From a checkpoint of a small transformer trained on Wikipedia.
Size: width 640, 8 heads of 64, vocabulary 32768, 117M parameters.
Architecture: rotary positions, no biases in attention or MLP.
Training: a variant of SOAP for these matrices, 766M tokens, 2921 steps.
Each number is 128 + 24 x the weight over its row's rms, rounded and kept within 0 to 255. Layers, rows and columns count from 0. The size above them is the row's rms in percent of the matrix's.

# layer 8 MLP gate, 2560x640, rms 0.043, rows 358-375, columns 384-511
size [100  98 100  94 107 101  97  97  98  98 100 100  92  98  96 100 103 100]
[[113 126  72 163 146 142 122 139 129 156 109 129 132 138  99 122 106 129 121 124 153  57 106 123 109 110 141 143 133 147 156 144 127 141 145  88 125 160 113 125 109 124 148 141 119 133  74 147 178 148  97 130  96 151 130 111 186 132 174 181  99 120 180 163 124 115  84 126 140 117 173 148 147 117 142 120 103 132 177 105 145 153 161 110 145 117 119 142 139 137 129  82  98 121 133 105 132 141 117 183 112 107 146 135  93 134 112 150 155 130 120 126  58 144 109 115 141 166 143  89 141 100 134 113  78 147 110 127]
 [106 115 118 120 151 144  76 111 118 124 125 116 114 118 139 140 166 164 127 119 120 120 151 100 109 132 125  79 100 161  73 115 143 140 146 125 155 118 108  88 136 138  90 175 148 119 119 112 118  87 140 161 130 109  91  69 123 150 122 130  95 155 157 117 109 126 117 121 125 140  85 130 134 154 153  88 133 163 101 118  96 124 100  56 131 170  85 120 156  97 116 107 127 169 104 103 104 120  99 148 123 109 125 133 112 157 115 135 142 226 109 122  79 161 103 108 123 145  93 134 113 139  81 130 140 135 133 137]
 [177 152 197  95 105  65  88  96 151 183  69 149 139 133 107 156 145  91 123 142 102  88 162 111 127 112 105 126 101 126 131 150  79  88 135 114 124 117 108 145 152 145 129 135 129 185 147 132 139 122 202 139 114 148  66 135 137 107 119 133 105 115 136 163 129 130 149 137 113 103 122 120 147 123 140 117 123 159 124  94  86 155 141 139 132 156 169 145 129  92 117 120 129 126 153 134 109 127 116 107 110 100 117 103 118 140 156 154 181 128 167 106 144 126  98 149 129  88  89 102 156 164 152 133 155 131  83 126]
 [124 133  72 123 131 113 128 138 116 151 122 107 147  97  90 103 124 122 165 116 143 146 164 172 126 138 119  89 125 117  95 114 133 129 106 147 122 120  94 121 143 176 125 132 135 114 113 131 115 126 145  96 120 130 176 164 169  71 148  99 130  91 182 156 159 132 154 140 165 105 137 129 109 145 148 152 121 108 139 122 118 143 143 109 116 127 107 145 133 137 108 132 127 134 101  99 102 103 118 103  85 164 145 165 156 104 143 160 131 145 100 132 150 167 109 112  84 157 145 126 125  81  88 147 143  63 115 119]
 [109 139 142 129 116 103 140 160 145 149 123 129 150 141 127 127 148 134  99  92  98 148 134 129 124 154 122 150 130 118 136 119 142  99 154 132 126 170 106  96 128 121 132 170  99  99 117 158 136  83 154 112 174 138 147 133 130 125 122 130 136  94 116 137 137 123 127 128 149 145 143 143 158 115 126 114 168 142 128 101 137 136 141 116 134 113 151 152 132 146 141 104  99 167 105 110 101 114 142 132  93 145 116 102  71 108 160  90 143  87 125 115 110  99 117 158 150 163 107 132 125 126 111 107 170 132  70 133]
 [149 150 170 110 136 109 114 113  62 121 109 139 100 144 123 117 132  84 148 130 149 128  95 118 127  98 154  91 132 145  88 127  79 123 151 204 124 130 115  99 121 151 114 115 129 180 119  97 131 142 141 205 105 120 138 126 135  87 145 123 105  67  96 131 123 142 127 111 119  99 117 138 139 175 139 139 110 148 147 124 156 117 108 121 154 139 130 142 148 130 100  96 154 143 148 179 116 126 156 142 134 165 118 106 119  94 167 150 132 154 127 127 140 128  98  84 127 158 120 136 119 146 103 100 136 133 134 120]
 [127 115 121  92 134 155  83 122  96 100 123 104 147  99 152 161 109 133 146 120 120 130 160 126 108 155 135 103 118 131 136 104 142 135 178 162  94 115 135 114 142 130 100 102  99 140 151  83 142 145  92 127  96 192 104 116 149 134 114 114  90  85 133 116 158 119 161 113 149 131 127 150 106 143 123 133 116 167 127 118 155 146 127  96 101  95 121 150 151 133 110 136 132 100 123 141 132 138 136 103 127 159 143  94 161 110 166 107 168 145 127 101 112 109 113 148 151 119  90 138 122 149 106 118  90 132  71 159]
 [144 143  95 133 108 155 117 125 120 124 116  99 117 158 117 114  95 137 122 120 178 118 123 140  83 111 102 126 146 152 107 133 130 187 105 128 104 111 118 111 129 125 113 164 133 169 133  98 121 133  91  72  79 119  88 146  88 154 120 113 116 140 103 118  91 112 121 134 115  97 165 144 132 115 104 130 136 124  99 119 111 113 133 150 122  97  97 116 113 180 168 131 156 105 168 138 131 123 132 126 133 101 123  80 120 150 125 147  91 128  99 148  96 122 132 113 123 124 117 134 126 140 113 108 123  98  87 183]
 [107 101 112 127 115 130 136 116 137 127 155 157 107 149 159 131 126  93 123 129 127 128 144 165 104 126 117 144 163 118 135  95 132 121 114 120 135 123 161 156 174 117 127 138 131 148 128 152 144 126  78 148 107 135 152  85 125 138 119 136 171  72  91 119 130 113 134 126 112 117 148 134  97 148 143 135 120 141 119 132 110 136 110 114 109 132 153 140 130 109 147  76  98 119 141 110 147 107 167 144 115 171 125 140 156  89  98 144 123 151 128 170 134 110 135 111 121 130  87 116 128 130 123 109 111 104 150 135]
 [142 136 119 136 137 130  84 175 202 102 139 133 109 137 163 150 144 115 166 152  79 144 119 109 120 126 123 130 136 120 122 144 130 134 119 173 111 134 109 156 133 114 135 113 148 162 154 136 108 150 141  81 136 115 109 159  93 139  96 165 170 116 161 110  77 150 148 146 159 158 132  82 154 128 142 106 131 125 102 113 120 119 143 127 126 131 127 147 152 139 137 146 151 123 135 132 140 164 138 104 124 129 146 159 142  99 123 173 104 168  74 116 164 190 146 150 158 119 143 126 106 148 162 105 115 143  76 142]
 [112 138  94 110 134  96 115 130  94 176  71 162 135 123 112 101 105 139 107 109 114 113 185 128 146 145 123 120 158 137 137 106 118 130 122  97 121 138 131 132 148 105 104 127 141 141  90  86 132 104 138 134 168 131 101 126 134 128 117 156 120 130 110 120 171 123 122 157 132 128  98 132 144 138 107 135 166 153 138 124 114 146 145  93 197 109 153 116 150 190  81 149  75 154 117 113 145 140 141 142  88 114  86 120 118 133 132 124 132 168 113 130 117 145 113 168 142 150 124 107 142 107 172 105 135 127 136 132]
 [127 122 102 124  92 155 145 156 123 125 120 123 119 124 124 112 143 129 112 132 133 139 120 122 147 160 124  98 154 134 135 153  75 147 122 136 100 182 115  97 107 142 123 141 123  78  97 147 133 140 114 113  90 134  98  89 145 121 149 137 144 150 129  84  96 129 139 121 121 107  72 184 110  99 139 132 132 105  90  98 101 104 141 123 121 139 101 109 117 122 114 118 137 119 135 149 184 149 116 129 113 171 166 122 114 116  76 139  91 105  85 109 128 145 145 108 112 120 126 143 159  63 109 117 115 137 141 103]
 [108 150 164 110 143 162 171  75 125 130 114 141  95  94 114 138 144 100 119 128 131 143 113  58 122 111 130 158 135 158 120 111 129 114 158 150 130 152 172 138 103 127 152 129  92 184 151 122 144  95 156 125 133 142 103 105 121 114 150 126 101 136 117 134 133 140 172 149 103 128 114 138 139 145 189 107 168 131  98 126 109 133 132 166 182 125  78 129 168 105 111 144 144  96 123 106 139 144 151 140 132 117 128 143  94  60 135  97 119 141 162 118  65 192 156  83 121 160 146 116 129 138 118 158 124 136 173 155]
 [135 120  95 110  80 166 130 147 133 115 112 120  96 146  91 153 136 143 136 158 153 116 102 138 147  96 116 122  85 137 109 132 114 161 104 172 133 145 107 102 122 168 130 148 105  53 159 133 117 126 159 128 150  87 134 105 130 144 116 140 161 102 115 138  94 104 148  98 101 123 122 140 118 156 145 137 110 172 148 144 103 150 124 115 148  97 166 129 101  83 153 130  83 120 129  96 119 115 151 161 125 142 160  86 122 131  95 139 133 105 141 115 124 130 107 113 133 115 122 109 149 127 155 133  81  87 122 129]
 [170 159 122  97 103  84 104 131 159 175 128 125  88  88 132 138 131  73 150 140 103 150 115 130 101 110 111 169 147 113 156 146 138 129 125 117  85 103 144 130  98 147 108 157 117  99 141 110  99 114 139 143 152 115 182 108 121 144 132 115 136 158 124 149 122  93 117  91 147 157 141 116 128 169 131 125 125 140 151 118 113 106 124 133 171 127 101  74 102 125 104 107 100 142 154 118 138 118 101 112 122 150  93 157 130 123 188 100  93  80  81 136 115 137 136 112 108 145 145 142 143 120 148 163 156 120 115 143]
 [111 123 149 116 155 133 173 137 122 121 121 101 155 137 172 129 100 133 133 141 168 141  96 112 146 101 147 109 132 130 112 127 115  79 107 125 122 181 152 144 158 111 124 162 144 122 160 118 126 144 154 111 112 135 157 130 152 116 120 117 127 106 101 131  45 172 105 125 113 115 117 116  73 139 136  98 104 141 109 142 132 129  90 155 111 150 118  96 172 107 147 118 123 130 122  86 146 151 147 169 124 141 135  83 142 160 111 157 116 121 148 101  89  85 138 116 136 154 123 112 132 116 108 109 132 158 111  55]
 [113 124 142  88 135  94 114 129  83 114 131 113 128 142 129 139 106 129 119 113 160 115 107 105 132 110 153 103  98 137 171 159 135 129 141 109 115 134 122 112 155 142 117 140 178 143 107 147 176 171 150 163 144 149 155 152 154 176 124 154 137 104 130 146 131 165 138 152 152 118 166 134 160  84  80 160 142 139 139 149 168 147 146 133 112 141 158 148 164 122 116 131 125  98 115 153 125 116 196 117 138 120 133 198 112 123 138 147 141 147 113 140 116 118 125 153  99 136  99 153  96 126 137 148 118 111 148 131]
 [104 138 139 109 136 154 124 101  89 124 167 133 143 147 122 155 104 101 107 116 127 128 142 147 108 141 158 157 154 124 138 179 107 104 112 134 133 135 135 114 116 102 144 112 150 166 138 150 100 144 106 126 159 115 165 118 106 132 145 107  85 112 152 137 137 161 108 125  94 134 146 154 135 141  54 137 120 136 150 144 174 106  97 122 119 126  93  89 147 130 139 151 105  91 126  87 140 157 149 142 130 143 143 109 118  94  92 154 136 134 142  98 167 140 147 173 131 135 125 138 155 125 144 126 112 108 121 190]]
# layer 8 MLP up, 2560x640, rms 0.044, rows 358-375, columns 384-511
size [100  98  99  97 106  99  96  94  95 102  97  99  96  97  97  99 101  96]
[[113  92 136 130 117 122 133 138  76 122 153 132 156 112 130  88 142 128 117 127 110 171 107 143 143 195 143 105 135 124 148 171 147  93 104  93 157 151 136 128 149 140 105 128 141 166 128 114 139 135 141 136 124 121 103 122 143 142 128 140 174 110  92 101 134 100 104 117  87 148 122 148 151  98 113 136 119 167 110 147 140 109 118 177  82 112 173 174 132 109  98 173 116 136 118 147 162  89 124 110 140 154 108 112 113 121 147 135 168 134 150 111 170 117 102 122 126 101 105 121 139 123 111 116 138 135 147 109]
 [127 123 110 130 142 135 114 180 112 111 158 135 134 115 139 146 116 104 123 126 168  94  88 139 144 105 110 117  89 118 111 120  73 103 118  97  87 182 123 165 120 138 142 164 172 134 121 116 142 120 138 124 110 131 101 167 181 120 156 160 102 125 115 123  81  97 107 120 129 142 118 131  69 130 139 102 122 152 143 118 105 150 147  94 147 145 159 181 113 115 127 138  97 113  76  93 110  94 106 123 113 132 121 138 143 101 137 107 121 166 103 130 164 135 131  62 176  87 111 117 128 146  98 124 114 114 156 131]
 [143 125  93 124 168 132 149 140 123  80 139 121 118 128 140 182 141 119 121  97 159 102  99 124 109 110 168 142 171 114 108 133 145  83 117 141 164 129 136 145 114 147 137 154 136  84 146  76 173 129 110  88 117 149 149 117 145 142 116 109 155 140  86  65 146 154 148  97 150 207 159 107  76 159 130 129 149 154 163 157 158 143 152 153 109 134 134 156 108 149 147 107 123  74 122 160 121 101 117 132 119 122 133 128  68  93 118 195 115 143 132 115 125 162 148 107 156 138 141 123  95 124 136 135  90 143 154 133]
 [133 146 159 112 140 129 128 121 122 145 119 143 109 113  94 128 122 141 168 131 122 136 143  82  82 123 123 149 109 112  95 161 115  84 134  99 112 146 130 133 100 127 138  92 142 109 126 123 179 135  88  99  95 121 102 169 122 123 136 126  72 135 109 133 196  82  98 146 143 138 120 139 108 140 120  78 125 130 143 128 140 106 106 141 107 132 114 130 121  87 116  94  91 137 132 166 160  86 151 116 119  88 121 104  93 109 100 107 100 139 139 141  85 101 147 143 213 153 128 102  81 182  94 126 164 170 106 131]
 [136 137 104 113 108 142 110  85 126  52 138 121  93 147 148 121 102 131  89  75 140  69 125 107 110 114 130 115 116 124 137  87 100 154 113 117 163  92  93 117 131 179 123 157  93 132  94 116 166 121 192 140 116 147 119 131  91 156 126 126 121 135  97 178 120 138 144 132  83 153 135 111 155 127 150 103 139 149  78 121 174  90 126 124 148 127 132 142 103 113 159 124 162 116 124 145 158 132 132 104 122 142 133 153 127  91 143 129 158 124 141 118 107 143 118 139 143 140 152 148 157 196 113 134 148 105  86 101]
 [108 115 108 131 128 170 164 116 144 152 120 142 157 149 169 132 134 162 134 133 119 127 133  79 140 127 169 140 143 148 116 129 177 123 120  85 106 118 129 102  82  81 135 106 122 119 146 184 170 170 120 123 131 107 185 129 146  86  97 100 106 113 144 124 133 179 130 112 121  88 154 139 142 107 116 140 126 164  99 123 122 145 156 147  92  99 113 148 110 135 102 140  95 132 111 102 133 136 118 165 124 131 129 147 125 150 115 135 130 135 131 110 113 160 120 154 124  96 147 170 165 114 158 146  87  92 117 156]
 [134 126 129  52 113 144 151 176 128  86 126 156 121 115 138 158  80 149 158 113 102 153  98 161  90 124 144 130 112 156 141 121 144 130 149 118  96 119 133  98 128 104 123 131 144 149 125 163 108 117  80 138  70 111 106 151 152 157 101 121 107 139 133 132 125 135  98 130 156 113 122 125 143 128 146 124 107 189 101 113 131 133 152 145 130 147 108  56 143 143 125 124 156 128 134 165 101 110 106 148 145 123 145 144 104 108 114 159 106 143 147 124 184 123 151 144 122 152 114 162 141 163  97 119 157  85 166  63]
 [163 124 133 149 143 168 127 118 141 161 137 129  98 137 178 121 114 138 125 151 114  94  48  81 106 102 155 123 160 130 124 131  51 102 113 107 126 117 101 163 102 155 146 145 114 129 138 123 114 113 129 150 148 125 139 163 143 121 148 110 122 158 116 120 148  96 166 115 126 143 155 111 147 105 124 120 111 100 135 126 117 111 145 109  42 116 154  69 147  91 121 139 125 129 160 133 119 111 149 149 136 137 121 119 100 126  99 185 130 110 129 142 143 151 144  69 161 148 151 151 160 127 179 141 139 135 149 126]
 [112 137 109 120 181  95 145 133 154 124 122 111 149 125 115 157 135 116 121 139 121 152 108 117 151 131 133  89 138 143 116 134 112 176 115 169 177 128 158  81 105 136 150 103 130 169 116 134 112 144 113 130 123 132 149 142  84 158 102 150 105 125 126  94 144  80 128 160  90 103 108 140 142 135  98 158 144 121 108  85 141  77 132 109 123 132 123 127 100 104  92 139 100 110 123 142 140 149 126 136 120 143 164 149 140  89 130  73 130 139 118 107 146  98 108 158 143 117 109 157 138 100 107 130 132 121  88 145]
 [129 127 108 148 155 143  84  67 162 140 171 144 137 172 138 114 145 123 114 151 137 130 119 172 158 107 157 141 136 172 143 168  84 162 120 134 125 136 138 148 129  83  84 134 143 151 126 117 134 116 141 121 143 109 137 147 118 141 101 141 174 147 126 137 115 164 153  52 107 165 155 110 134 139 153 119 142  69 137 126 132 159  91  91 142 102 147 105 144 125 142 140 111  88 125 149 101 131 117 121 109 107 132 104 120 162  92 146  98  84 153 158 138 169 130 142 153 126 146 122  91 120 144  94 155 116 157 172]
 [121 128 119 122 159  88 102 123 121 150 119 121 151 110 132 135 163 124 156 119 101 144 152 146 109 145 141 109  67 151 142 153 102 111 155 142  72 131 119 130 150 127 120 146 121 117  91 134 113 123 138 100 166 112 127 142 123 130  49 127 111 133 138 101 153 149 121 155 123 170 161 122 110 108 112 108 130 101 111 118 140 130 118 146 138 131  99 136 158 103 103  97 136 108 100 135 139 153 123 138  85 143 170 117 154 136  97 127 126 105 122 154 131 145 122 157 151 130 115  99 132 149 155  90 141 128 142 140]
 [138 110 117 180 124  89 125 154 157 153 110 146 109 166 154 177 159 129 109  93 148 164 122 133 107 122 109 123 159 157 140 149  86 108 158 156 149 163 112 139 140 139 112 148  95 129 125 164 115 129 132 151  92 149 116  76  93 146 120 103 140 142 101 101 125 118 140 118 120 147 132 155 159 130 164 125 110 101 123 133 143 145 112 110 143 121 100 120 128 138 113  67 149  53 133 168 158 135 138 101 113 120 108  98 128 128 130 120 128 108 106 136 149 125  92 163 158 138 155 102 144 141 173 138 168 127 116 131]
 [153  84 118 115 122 157 139 149 142 133 105 146 123 119 169 101 127 110 128 100 184  91 128 140 111 130 151 126 134 115  68 168 130 123 106 117 167 132 130 200 153 125 108 139 171 101 140 135 165 118 156 138 128 131  78 148  82 171 103  96 115 120 127 116 145 102 170 110 178 167 152 145 146 132 131 132 124 113  98 119 147 127 139 168 147 141 100 121 112 113 134 158 157 113 113 129  99 107 174 110 136  94 134 156 116 152 134 149 145 134 137 126 131  82 143 120 139 115  83  98  98 103 131 122  82  95 135 126]
 [114 133 127 114 143  95 140 150 128 112 150 137  88 128 120 130 127 133 108 138 119 105 101 132 138 123 137 146 123 100 111 135 142 128 128 114  98 121 174 148 153 117 118 120 114 140 148 121 108  87 114 149 105 139 171 116 110 140 115 133 105 107 127 197 121 107 136 151  97 111 116  85 134 186 123 160 117 118  83 144 108 142 137 104  97 153 145 143 104 149  83 127 113 111 101 117  95 147  97 123 131 122 129  78 138  64 121 109 137 110 163 117 131 117 123 150 107  84 114 129 149 142 157  99 123 159 148 173]
 [144 158 128 109 100 106 140 114 119 100 105 117 111 113 153  79 133 114  80 121 120 101 138 105 106  92 121 141 108  99 134 111 148  96 134 138 140 160  71 130 114  88 145 122  83 117  88 105 147 128 160 155  87 143 132 135 127 146 140 127 139 130  99 114 127 127 108 154 164 137 125 120 125 127 171 150 169  95 130 135 177  92 137 123 163  73 165 129 116 145  84 156 181 116 103 112 148 110 100 143  85 151  90 126 127 141 114 132 113 100  95 129 161 165 167 119 106 160  96 142  99 118 119 102 142 135 165 189]
 [ 99 117 135 136 154 109 162 130 151 139 160 126  77 163 142 125 103 117 142  95 126 128 158 137 175 134 113 138  98 128 103 135 128 142 138 112 131 120 149  97 143  95  81 125 164 123 129 136 149 126 142 144 104 143 121 133 149 155 136 159 130 117 131 178 119 125 130 151 145 140 148 141 120  65 108 108 115 109 145 162 143 126 132 134 144  99 135 161 147 130 110 130 100 150 114 131 170 130 147  65  90 115 126 130 147 145  91 101  97 120 124 111 107 114 158  97 123 113 177 137 148 171 107 121 151 164  95 191]
 [143 101 135 124 119 126  93 141 156 149 145 154  96 141 171 121 125 141 130 136 147 136  82 120 115  79 147 157 202 127 100 114 130 171 137 162 128 170 174 150 140 110 144 164 114 116 111 158 124 143  92  73 119 146 108 126 116 106 110 113 119 140 142 138 151 100 108 117 138 151 102  97 113 127 131 134 194 161 109 148  82 124  92 119 156 118 156  97 100 143  81  96  79 106 137  97 101 154 117  98 116 126 105 101 162 116 123 112 127 144 149 145 126 180 115 111  80 123 112  74 151 112 140 123 129 141 109  70]
 [127 169 123 131 142 114 122 113 122 150 115 107 115 146 144 148 132 154 123 164 110 114  80 152 120 159 124 145 142  84 162 146  94 120 128 131 122 147  85 142 161 134 145 143 118 116 180 126 112 166 114  67 121 168  69 146 163 105  99 169 126 100 173 139 123 127 135 110 111 118 162 101 151 148 115 135 128  91 166 110 133 135 133  95 151 125 134 158 143 120 141 130 114 107  99 155 123 155  87 133 138 129 101  95 124 118 160 129 142 114 136 125 130 133 124 177 142 133 144  86 118 143 113 126 118 122 146 160]]
# layer 8 MLP down (transposed), 2560x640, rms 0.0335, rows 358-375, columns 384-511
size [101  98 101  98 103  96  97  98  98 101 104 104  96  98 100  97  98  99]
[[137 172 114 158 122  99 129 135 126  87 137 129  91 129 152 134 100 126 114 121  96 125 110 111  96 203  73 121 128 119 153 164 103 125 110 109 131  88 141 149 154 177 147 128  95 117 140 127 131 121 137  94 133 120 118 114  89  85 108 133 151 131 117 114  92  92 112 171 154 110 181 142 105 100 105 132 131 126 133 133 115 104 163 154 109  84 124 114 167  78 103  79  81 134  95 103  95 128 129 111 125 135 158 120 155  82 126 120 119 138 107 153 149  93 128 136  88 132 114 122 110  98  97 145 107 111 109 164]
 [120 144 136 107 155 132 141 115 115 117 150 109 155 113 112 124 118 149 167  97 140 133 154 102  97 170 117 119 125 128 112 113 126 123 131 116 133 155 119 128 123 120 154 105  94 112 149 147 153  89 137  89 126 105 130 137 104 127 153 141 105 134  79 161 147 169 161 122 118 167 112 123 125 140 134 121 126 160 140 125 148  99  98 121 121 122 141 138 129 104 100 147 129 116 105 150 141 130 131 179 129 102 116 142 105 144 143 129 116 127 140 110 146 149 130 151 126 121  81 133  58 155 108 136 109 122 147 172]
 [137 141 125 172 145 172 120 122 112 111 130 114 163 140 176 128 165 168 117  97 149 128 150 129 129 111 137 139 169  88 132 145 160 148  60 119 118 139 136 151 139  78 133 104 133 115 139  91 128 101 122 117 123 143 115 113 168 176  71 142 142 124 119 118 119 134 135 114 125 143 114 119 176 126 112  87 137 127 107  37 151 109 149 124 137 113 139 101 145 160 126  79 122 140 141 142 130 124 106 121 134 105  77 141 129  85 150 120 139 133 145 100 102 131 143 126 109 135 135 131 172 143 129  96 134  88 141 118]
 [134  98 149 110 113 159  97 130 141 112 119 117 173  96 113 159 100 156 123 133 175 160 137 107 131 132 122 117 138 132 153  80 145 155  90 133 122 161 139 136 129 136 137  87 116 122 128 137  93 105 115 105 129  95 119 128 126 132 104 155  88 139 146  98 151  72 128 137 132 151 120 121 164 142  82 130  91 109 106 116 147 158 137 123 156 164  99 147 129 108 135 106 140 126  83 134 153 173  96 156 117 134 108  95 117 175  86 133 115 173  74 131 149 150 145 152 135 150 145 159  86 153 137 107 173 183 108 144]
 [119 110  52 105  92 106 163 157  96 140 118 153 146 169 122 149  99 156 104 121 116 136 130 155  98  90 135 107 144 124 127 136 148 150 131 138 141 134 119 112 139 134 111 112 186  99 104 129 104 133 107 148  84 119 114 159 126 108 161 138 145 104 143 144 130 158 156 149 128 178 120 143 119 140 132 134 130  68 117  88 166 108 160 147 137 105 120 153 129 116 187 133 178 106 186 142 128 140 160 102 123 143 148 122 124  99  87 148 127 168 125 128 158 148 118  67 133 133 102 139 127 155 134 130 119  98 120 103]
 [115 161 149 134 134 117 133 123 104 106 100 113 121 109 132 119 118 126 105 124 130  93 168 172 153 153 149 130 147 127 123 108 105 110 117 133 128 134 150 135 134 121 123 145 117 120 131 125 104 108  97 133  95 180 110 158 137 117 144 140 137 152 130 158  83 139 146  93 101 184 124  85 127 112 169 119 146 103 109 150  92 102 143 102 159 141 171 152 138 143 153 162 138  82 138 135 118  87 139 134 134 135 174 136 109  81 106 163 135 170  97 102 127 101 148 123 110 132 141 144  97 128 154 156 139 139  81 116]
 [110 148 126 111 144 148 142 138 128  66 117 149 118 114 108  96 135 127 128 108 108 163 109  93 142 111 140 122 109 125 164 155 106 165 152 163 138 131 140  99 123 113 153 153 120 143  83 104 123 147  86 128 110 182  73 112 132 107 125 120 134 148 173 140 135 135  89 132 169 134  96 149 129 148 130 138 121 123  90 103 147  82 110 137 140 155 132 132  99 114  98 167 162  98 118  90 141 124  82 132 157 121 109 100 122 163 131 149 133 113 161 122  92 148 150  79 122 132  99 118 165 168 171 139 118 129 147 101]
 [121 143 141 161 127 118 151 115 101  94 107 116  81 132 168 137 141 138 148 135 154  93 125  87 127 136 142  95 108 104 145 120 204 142 112 124 135 162 124 132 119 135 150 156 159 108 147 168  89 118 130 114 153 144 118  94 102 135 121 152 134 137 167 121 124 107 110 114 133 113 149 120 122 129 127 140 101 111 131 165 130 145 166 100 155 136 142 107 132 129 117 112 103 149 157 111 132 129 111 130  94 112 107 127 157 110 154 167  91 138 147 136  66 101 127 144 125 120 108 109 102 154  85 133 139 114 155 100]
 [126 133 145 133 128  98 116 108 139 103 123 143 129 155 138 108 130 115 104  73 148 124 127 140 190 134 140 117  96 122  88 112 153 141 137 121  92 111  77 145 125 135 107 104 137 153 124 152 148 133 116 140 145 141 122 132 137 116 148  82 105 135 107  98 147 139 106 140 137 132  96 136 128 130 132 117 135 126 150 126 174 107 144 129 149 117 136 131 160  75 142  74 136 134 100  90 120  99 162 124 146 120  70 106 105 132 104  81 187 138 122 134 133 122  96 130 144 137 133 145 116 125 144 130 129  87 115 153]
 [144 182 104 124 172 123 116 108 115 120 162 102 155 176 127 135  91 112 178 163 111 145 100 125 112 131 145 120 180 174 141 126 100 162 115  86  97 143 149 134  83 102 124 123  94 127 106 147  97 154  99 151 115 104 107 136 119 132 122 101 102 116 119 165  95 115  55 160 125 157 131 146 110 139 129 106  93 107 112 174 119  98 135 148 152 119  93  84 140 128 171 162 147 118 130 123  99 166  93 143 132 103 150  98  70 150 132 156 115 152 164 149 132 106  90 147 121 120 137  92 136 133 119 163 134 123 159 126]
 [ 81 112  88 175 122 170 142 165 127 162 138 126 190 129 162 107 130 110 130 135 144 125 116 136 101 125 164 112  95 131 161 166 122 139 107 125 128 115 119 111 134  93 152 101 138 115 142 174 122 142 113 118 148 126 130 121 151 113 160 118 164 137 125 140 146  96 183 180 154 144 111 134 108 125 154 148 159 135 123 139 120 111 148 112 116  85 115 152 101 147  93 118 112 151 105 108 143 136 101 128 142  69 149  95 136  88  95 104 125  93  97 112 122  86  99 154 138 168 129 152 158  96 154 125  71 107 123 145]
 [105 159  82 145 140 131 101 154 144 137 106 118 135 138 128 125  92 105 136 114 110 125 105 137 103 153 129 125 115  69 103  95 129 125 106 171 122  98 121 128 153 146 177 103 107 141 103 149 170 111 110 118 146 103 112  83  85 113 175 102 102 144 165 108 143 188 130 126 116 132 129 121 129 140 112 121 146 125 136 128 120 209 161  60 135 105 108 132 140 127 121 102 115 138 107 120 142 159 100 111 141  88 132 128 109 129 132 135 164 120 110 119 125 138 117 179 113 118 155 136 117 128 122 139 100 139 153 106]
 [141 143 179 109 144  72 129 119 118 135 144  91 146 172 133 127 179 117 137 193 144 104 178 125 161 122 115 132 105 135  94  95 125 130 128  82 117  94 163 105 130 138 138 104 122 133  91 131 142 134 153 153  98 122  85 118 124 142  89 126 112 103 161 113 128 101 133 135 166 100 164 170 173 157  97 100 114 142 129 125 111 135 142 139  56 129 122 105 104 129 160 133 144 133 154 153 159  87 140  95 108 115 128 135 135 145 112  90  90 153 120 179 117 144 143 103 140 132 132 145 135 100 103 122 114 170 121 144]
 [145 137 137 140 126 134 126 105 180  97  72 142  95 146 127 133 128 124 173 124 167 106 126 135  92 110 144 100 141 119 153 119 148 140 131 140 122 128 123 132 107 159 114 152 139 106 145 119 113 156 141 104 178 139 148 119 149 199 164 111 158 148 103 137 139 147 129  65 152 115  91 129 131  93 125 125 171 136 152 131 133 151 157 164 146 103 181 127 147  88 148 103 101  83 129 120 116 148 182 146 154 107 134  89 138 124 113 147 143 109 104 126  84 153 102 141 161 112 117 122 148  92 150 134  92 104 119 103]
 [125 141 148 127 144 128 144  88 102 124 125 126 125 101 145 121 135  96 109 102 117 126 136  89 173 144  63 118 131 150 118 184 137 122  95 139 126 113  96 135 178 180 100 112 134 145 135  90  88 117 132 134 159 114 152 124 147  84 130 119 155 140  57 168 143  83  92 172  93 100 115 143 140 146  97 122 173 173  91  95 132 125 105 105 120 136 121 108  78 111 129 112 129 110 129 125 131 145  52 109 142 137 119 183 109  92 150 120 104 138 159 113 141 129 154 100 140  99 149 143 111 162 127 153 142 146 146 124]
 [100 124 137 138 157 156 124 124 128 110 105 147 130 102 117  99 163 179 100 170 110 114 117 122 173 108 172  60 164 136 121 122 139 130 140  84  87  92 114 107 106 128  99 146 155 124 116 126 140 112 157 184 122 141 125 139 113 147  94 130 112 155 137 149  81 131 149 100 147 110 125 104 164  86 132 144 149 103 101 105 143 134 107 145 135 147 133 121 133 136 175  93 123  86 136  93 135 112 141 153 116 128 133 135 119  99 134 146  96 119 130 128 165 123 129 148  95 143 139 154 160 150 126 147 138 147 138 158]
 [120 126 153  97 109 130 130 125 131 116 124 131 164 129 126 163 123 187 151 135 121 151  99  96 129 121 163 147 161 117 114 128 156 117 109 126 152 141 131 118 137  97 128 132 115 153 121 108 111  98 101 118 145 169 128 120  86 149 141 142 118 156 145 170 132 102 150 125  97  95 127 132 146 149 128 129 136 149 122 124 120 116 107 151 153 192 120 162 102 103 119 142  70 137 158 147 148 150  81  89 117 113  85 105  93  95  88 136 115 123  70 145 142 139 119  92  86  85 139 151 109 139 133 114 101 145 139 109]
 [146 104  95 138 112  97 159 168 126  94 111  92 136 120 113 176  95 147 140 141 139 165 146 127 126  85 134 131 134 118 127 159 175 151 140 168 176 126 127 136 123 139 111 152 130 128 158 124 114 125 124 106 153 124  97 129 150 150 113 139  87  82 178 104 110 127  78 153  94 105 145 102 127 147 168 113 121 150  79 169 128 117 135 148 132 157 166 124 139 110 109  84 130 122 116 111 140 142 133 111 146  81 107 116 110 137 131 116 139 115 134 145 119 137 147 114 141 149 129 130 185 151 107 180 120 146 114 134]]